Each number is 128 + 32 x the weight over the matrix's rms, rounded and kept within 0 to 255. Layers, rows and columns count from 0. Numbers have three digits each.

# layer 3 MLP up, 320x128, rms 0.271, rows 202-218, columns 0-127
073116162102142122078160097083120134158151139193163176139160171125149052125146145112147127167131090119108136180165128181061071121118102166086083102144194121148083073100152142148109116114136108125070158155195132137162173186134095100150143114165152165013134133071126120094120091113108103108136163155089132096115097090096163210104107183103080100152127100163130088138090141128131139131144
124132142123125118189080085100133131146105164111181169131174113073127116143124146181148165168093133079148150097157096086111150161104102170125129098133176166162165114223143137152164068138088092102134130120168120130090123071085137171118126158114147107181138154101135170175071092082151111090169069103182112127139149161192073100136187174145146166169170092173134152135168139146128125115062
192099151157137085103130122152218156106133154087137133135103104208082124166133174109091162069113159135107142073131126127151127131108152083094147095151126078183180136142094102105106135142187105107129160109127216087109093106147069108109139186055174090197130206131119130151121143114074137127187082134144097127089146087067108128154122161076132134121174086116133108141110175129111111140158
198126079154146130132109157127111158212093083178142074156112123058107138145155030144154086154142129091143093178118120166099110072166138128134131161165168171158128144082131116133128097101081070061122075139098128093087050123144105126153072139099128085107072189102176133143120138159152130083100097193095146109168144114207124076130194120110152141124189088160042153211129100098133114082154
101116102115137156056170089136169106136130075124079126176151122176123136154150106084125096120202120135185153131151159138101167112151166160124165177061085133149183110136167137102113146143093143123125150067118155113078155112090113105105159122080100118129135130175112125131144119116164188106172133123149134131093126134166140110114112152171144115203125125156124190159115060142125213197134
017081144115134182174131107147059110166163101099158090167055175108152209145110149098042091121158127075149176148126105050055088137092102125144127140129111077106146204136184145141061135138130126117065084059118106133141161108164136085052130130149096144132081108079055136131153148160112157138101156103109162173110104193167062102122102142106091152105152149084124146107116158135148117122096
101136134127097131114163150108150073076182134095125124117138177118102141148064156164104160104164134104142121133150151172171118109161099150115148155115150134145132152121151113110207116099129137082141144075121191103166141122139134120182112148158127154130101172092172133072086122119138090119128087085154179103090117101122191127124163124089116082142126176129099167143108158105202190061049
023106148057095131144159099188125148169151107194103110182123117130125148122161118148167164174145130118119121114134184109077164167099147133125106085131138151127099157084087130187113124137154138131069106164107143136100149177159190095091130067195150099149114134161143139104113077171123133110127154115099142142128146100052111069146187087083147142152092148159098188124079132116132110121154
154142043106150130100120158157102124091111114113156131175132087158148046150117165178128170121137126147146157089119108119120077151173136144079122087172159164130147104064122176115130071145135122129116142143156125128138171169137151107120160107197075153106167122083134141073140154119179090080170109073169150101124129078168101131095128216145065112106203098154097183143134132157087064152098
196122110124164091142064168201143214152143112114139133099156141128071109100159092152168182115103085175112121116127160166156100092163172128133121138134110141150116067178169128138075122158128165090168112135107166144093155114121127122087153111137130115111125122107146093121115194120067118159146146173146122128111131096125174112162178138092137159147180154107173129086143131098099153096097
087178169161119106119082155080111153128178147163118078147121127155136143157137187111166103157058112155095173124138104177077106099117163116149129160128129104066101087128120056095100131093108116147105139103112137103117118157117078168119115100146150130141139128080074181156133165125100127119158150119151132158167140089088086154118150115139116122158120112149071110119161133085140136222088
138136093207118176121118177165159143160107126168122079125191066122124077132114100113201113130169105122147105049144052092083119173185141122102094123134100105112134143089128128090160138128165072092129127086166076150160111166166150118159127085157184115209121129192085161108115158128153121157106129120119105142142130066140107166136155087120093099136097115149146130092158177167142067173128
094113113188193153089124100127170144123126108078113078073160127124176129077134088160083140119163117122166127120129122104192125192082151141054061185116097142104085126111124136153138178137102147115118090170098130157090203137160157135118129079140175075162135173105151137175145123101124157113136112149092082214071099098106138116146140131056129100044115122084156178128057096116135171148185
101163104113086101135162170111133154153144162096153137074117123189125132101179083090169098102120127080136150137160121079124161119105159142171144114081112135186109171113140110092118166125132151135135112089157175159125146155161102152107100139086153079134091160113142107112082132150129106174131122108145121149155119083106153100192143096089192079146130129137114152131177139170091126172132
097154111132182141166103129112102123086144113123095195122158117067146119104068093158127196154147107131090111141100219157130139154103139209162154114122176132115060109158136077233153135130103122095179138105123112131124165140135120133151163140141159147158078144163118110102088145104104172149054143082117136094110140109237078205141095108122087148124139111138108121177125162106136156126115
076174146064097104155135112105124161127149153153113059144106159149144130171073152133125102139174131109139136136091086127172130149114094090177137125191108106142125118153068169129104109106177146121177160128092167129119112154194165153182119153110100102122157109073160144147131156091134083205121174132149132090054138141131099136088104147166155112141142112132079175131093119218173089155182
153157177093078090173091122136060123105140139167122166177129102103122199168181122196096160129109098192142150113141154161148146098100094177160143096098158099080113123188089125161040109147134109170142140119119150159141076129077036147124086162140120140171106110136147064088122053154178150140149117133149126158131127095071143108120091161139115179107110099141202130160184109118074137113143
# layer 3 MLP down (transposed), 320x128, rms 0.299, rows 202-218, columns 0-127
117110132150147104161090141162105148128163132114135165127142117056192135144121127175083139152077163115105123129133086144106132114114173098137135170143120140096104155156081102131156175163094150068114140120133149142214143166156189161132103137127157150210151138122150112111143116116074174088096097112196055178141127121083125102090169085164125099157116144056180154077134143111129088170158
129161078101123105070139129139129152102093121083148094135115122125142160110114130073157091069142074156107109105071154199145100112081159099132118136083200080144132168127113101130131157175138138146106107152098170075151156051111056129093112162133137154089138096125137118126148107144104117116177105093132180166127091168121200139164165101121131111102047125048108124132157123118090131168148
095127138050108127152109093164079118163154153160150130108154121097184139136145095141126162207125073138121134187133112144084163122106109102156150140150124135144101089171183152134161137108063144115181097113157070112124154171109181127138181106141125166115092091151147112124066130155166067116168130106157172161128117141161139104154097173149088142121100116105159135046138119167057092111119
180111133131137115145100115209178083148116101110136054193104113116071065176100117139156101120233117126098148149117122149106142117173088129129104109116116146092096084117141137130126075115157161126138103158122111168081061104120048073090084159057107129153078145182182111135116093057116087151171137133128140123112142120167119126135141094123112170091138165151143106164093169125170171133169
102123079092150170108078138138156129153103156099073106135151084104088130144126164119085069126169141112133128124131156104098162084130106148179136143104086083166138092118122146187154140219139134179085152093144173131107117133160149120094075147159156101161152180135152114139122042119105133108161111162109122140138115162122165107114149088151125134160145111230132171128112124096122117138156
116139129106124133176125169107161130081133165115110107088130113071161144109154131162065087212134111124161098116054154151181152066150139106094167139034155119068071089165116075116151089141137079147136142060096123165180173107176113111114179108074150147129133150083127123051094160104117145188135122105136146142097033135092188125136093132071111124129137131133129105156069049129189100094137
094091127074121062128150124085153032142093119145090128104135166094089149135063122069152155157091113161138175168108095125159106144122105190106176117175083114135049111166159129123154151095162134082057160132131161162150155131076181127191168112076103104127133147134118124100154083117156161125134124195173066189125147141191137147141129192197158100131126215119122141104108148124116156087146
206083099144196111180099129116102049132132138130119058094107115123114133107113191118083093099153124134147152110116122184143116102138102083133174105140128124112088100149125078135089119118115152091145093133183074067125144136083089158177100163099113174115126135132084176124142176180145126091122108139175151111106083122106177165180111093173170113128130125147132177139126128149159128104058
159144105073121111075173144193089092103127085083118125186128130164109078132127149170149163111135172118133163072141107130116102127115157174083164119151184162098186069097108149107124095116130150129093130112167160159144123130164108134152116120141115122113154117069098139055142218111119128081171109068160148144120101170156086108104158183108124164080162057120159125151169139179076043138070
138107095144177106106082168145140144159154080123169122123121198107103171081090167144170162134200153148098155159066142123107128106124156147184111138075086128088121125113167082064157156141171172127083105126139154142104149102120160107136136070152182131099116144085160137152151165180150108111148133147115103153071133126137084133122193159083162110130196148156190160048176116093123159122113
119136127127056105123091111107133129133123112113133096099080157137136059129089104117123132139171121123173100151089095128172149125083079125111112094138092115146117140129161103091146123167119123110169147167118118181152105160151155112175149155089110172110115131097101107117121089143208100122138086157114146120145178170140106148102137157073131113126102106094179181122174144188097114150120
144131103164146180112133118128115098141183163144196089127193143087167080209120143136128118111135108121135108111119129083138157093085179150130090147126157136144165122158166139187148145132147105074109175114157107107154148095150148122190081063091091105108203182108117113145078167075120149119104145178159096095141143157109140121045090100102110112106163138149117098183162165091088128116101
093124126123124163101146048144074133104167116076132097156195126160235121077069127183137112144140113141145061144139223083174125176161154168183119105142157148152159119151096139213207138126118099097151121121174134185114081084136134133109107106146106090105148134105134129124135137076135148171107156150151091123143132138208114113172122091112111159111145144150147185132145154119090085118150
064062146131140123134120159109157158072120078131139123085122115158164081147110120076102124097137123078072163114142098098118082153174113101126125131068121151193105085135121167130102139145160173095133166141126121134103143063114102103086125156090122083077111106108056125132088067160133137115196114158203142153109109086123189105145151125141145130125139098146108161125083127130134123145196
186067138131112178101114126064172103183070149146075086081100174138173097075112109135121039120111093154119120153133143117115103135148117125065087080113139139149122081132084141074105188153131192131104110146124107156142130203125129216150117138127118124103154122110130166139086116143140140105117156079101106156145109132097135094058076108101077153125131134078063117130153078121141175161150
111179116104120132136176151182146191163111101188179078092171157084090137225153115109134149125140159162090090157115163123125130107151152121129103148138132113199097149138100164096118126141173154109109158075098135163112172132149160089177149174174135187148096082122086133181085097114172129160099131091187150117106124134143086097100138154165153168128152156139140184131179057100118148111162
108129078142142149113120135145176089163150142078143124129127107103098101153151118060124114081181110098061129107106066117076103142139202108130121115185130187118113131102186145047113153098120135060131157183157101088149156163180135092155110148141150119091142133176150158112080138140109091147162114184131088140149121179137122133141160129178163124054127121067100123165067152133161134084105
# layer 3 MLP gate, 320x128, rms 0.276, rows 203-219, columns 0-127
129138149214096185177151139144093124129131166154131045094091186144075072155141145125135131149163140148135178185160139124118121114137131168156120158143097124187125133115173128099152156073108096077154166138116104127139131163128157132096090136078158143170078142159175113112095118141120094113126166138153070161127134120160055111128169121095198063126132155167122150129088141170152119154118
135138123125088127149115102114146088154127162124177095172092164135076133138164137203126138168128102120153112103122184139131147098159110111090157085178095132111133121192139086088154162135180094156192131136109100109116139099115142165159170138140115159099177133128038100081091113171110083015171083073141176117135093085154102139120107106052099160097102171133115135114144110151099155111112
117135184178106082151133095160207048130106145138140169154119108116104083156120137166116159154153134087110111100140081076092069110157184099109106095103116135116159124162104172130104087163109172138077100097149173087143131079127111161094188183115095087134100095188153172124087112076158143163158095111170067173095141106122121159117166156107175095157082126141103115144168186134159099138155
114114089061147129154140132146128120138079162176200146047155155095123156157121134133147162143047151085038119110101116158153065116161103141152098115124134133141074127101098175136116129135195151144102166093074164106135125118148145163114163158151150130101087152126180149103137115128156122161114135126109115114160135147108148076080139106121162123120119126172181084156112147148143053100188
146163115167137124116068146146108151173108094164145113131093198114112161154104197133109162139073153068110134136130154139061072171123106182097119127202142122142162147122102182145100145165062142149128148161084145095121135130119122138130092140084139129093145125163123092214114161093140061144144114122144129159166127175181073107142097129105157103091138106093117112077074147043179116171124
086168149100103114101129131108126077114170196127134108109101166118145122157138197197152122114153138123187095122085161180156097142183156167105085047140152152129145168095109152136124074126120125096165086150103132146090107144145131060071140094144121134129071062182102217088161142099187077145138147085105162169130140080076108120141107144139128146106148162140067168133094078100077126061132
087110146153136155111129141159120153113076142119098139099114131101099149150112106129115116134144124119102135128133149127117151116145167195127153084127102152207092132110168118143098129163113124117054138162124133154113168116188175157113134146167078095208148180169100142077122111086148136143127176125076135125048152081133122108146136112139068154184145155161138095126112116096134130067167
119182137113076173159124102114132195133167196085117162095069116088126110118114123124140157140075135170137103110110146164112129100125130150162131179087087151140097118133099101145130096151105100184075166129090123074179090136151165160105082156135120149092133129155081096106147112151102106180133078158136140158114153073107112151132137113167120113155149148131163098118074117115129096102103
146121065115156119118132116086174125105113118089179106112148107133162142103086110091174155114153132183154176131167121146105097118120161111138064087142148120099089074088114097120142113181144185095108068111103124112095100120167152115095158125137164086087161041113183108125115144211072134124113073190138160139120105176091147137138147141105155187138162136135155177103109167127130066068149
128132116138140141152167106054137150124166155131107110138103158102130096161166112096143103193117113130139106151137192183122128139139097157082125137164109120149127182106165119120119134193112122123084083130130148141181077083142100148141143120129135130094138114146167092124100146126122144070147196116154111115153169115139141110115133148094118113065164170118164124100121108110104168097153
087155102100165148081133086108141104094210105146143113110138170150187127135108181135106186112084059193132155109111066231169076109147115121114088143126122151109144045147152150084102167091171146145091134160120158124070166129105136124199089198139130156112114140131141114188085077114102124085168082153159068126113083126084120125122057140113105109078173095103200130129086141142117146096106
110122119131131140071121181124129036082082143163143123090172148051114077068159131087081132112172141092109153127110067164124104105132132166121115104141107080142125152122128136093157145152093130121091104148064135103104128144169133128148128154186104174109141139099176099183148145034195091133079080131139113112146120100076107166114148063099109159117180103081124104140196120108204123184102
092128109161115103150125154118144150112146135142134194096106133109137105130105138144071124109131142109150134126157147104149164134095107148160124137126136180175168140086180129157138142181098120094168158135147136138071151119121115111100169129159094143154087142110102085138080165165107164098111114078155154199112099076131150082154193118150190137082174080154144146099113157132138124159116
090127192103129072111105133122123136086089155108115144121151075078154225144175059117151200127182105061084163084160168123155152118131149127159140209149136159145184174141186125176112107069103127152090106173145191124136156058195117136057165149157139113083185142111069140090112155062156150125105149137121117123145154134110152128160113134178179099149168161092087172141091105078169131094198
138094149118096172161102121179098120122111135141206123144161135106149089152088155106102154144182145097139161137132153114098098143115127096166138149080094134155110153146100102067143097084098175064127126080120189053083177119183181059156112147106126144114173142112125150155067085147147148170183079195158114120103123124138117112148113159140186148117106137077111152107190123141115115119146
142131155160126133131148101115120163062127078154096131174177168072098107123140143074108085085120166152089105141142099128137109156127172073159137130142148144066074122144102139114175129102090144097144078170121090150140180108170119070140120146116123095153188143119111097134130163097146128095155128127122074106119112118147107116204124148096079118104113205138135086182116148120129123105117
153165096120114108180163108125121171094120123134141180160101091085084135125148074078058150128142143232115114161124097131154182084094107205136151066182113134130160114116174168179082155116122212068179142169113149165171034116113065171083116145086162134160161107154157153093091151113128181126147152122141132117152115135133115095144104109116161159096119174118116158196139183116094133086141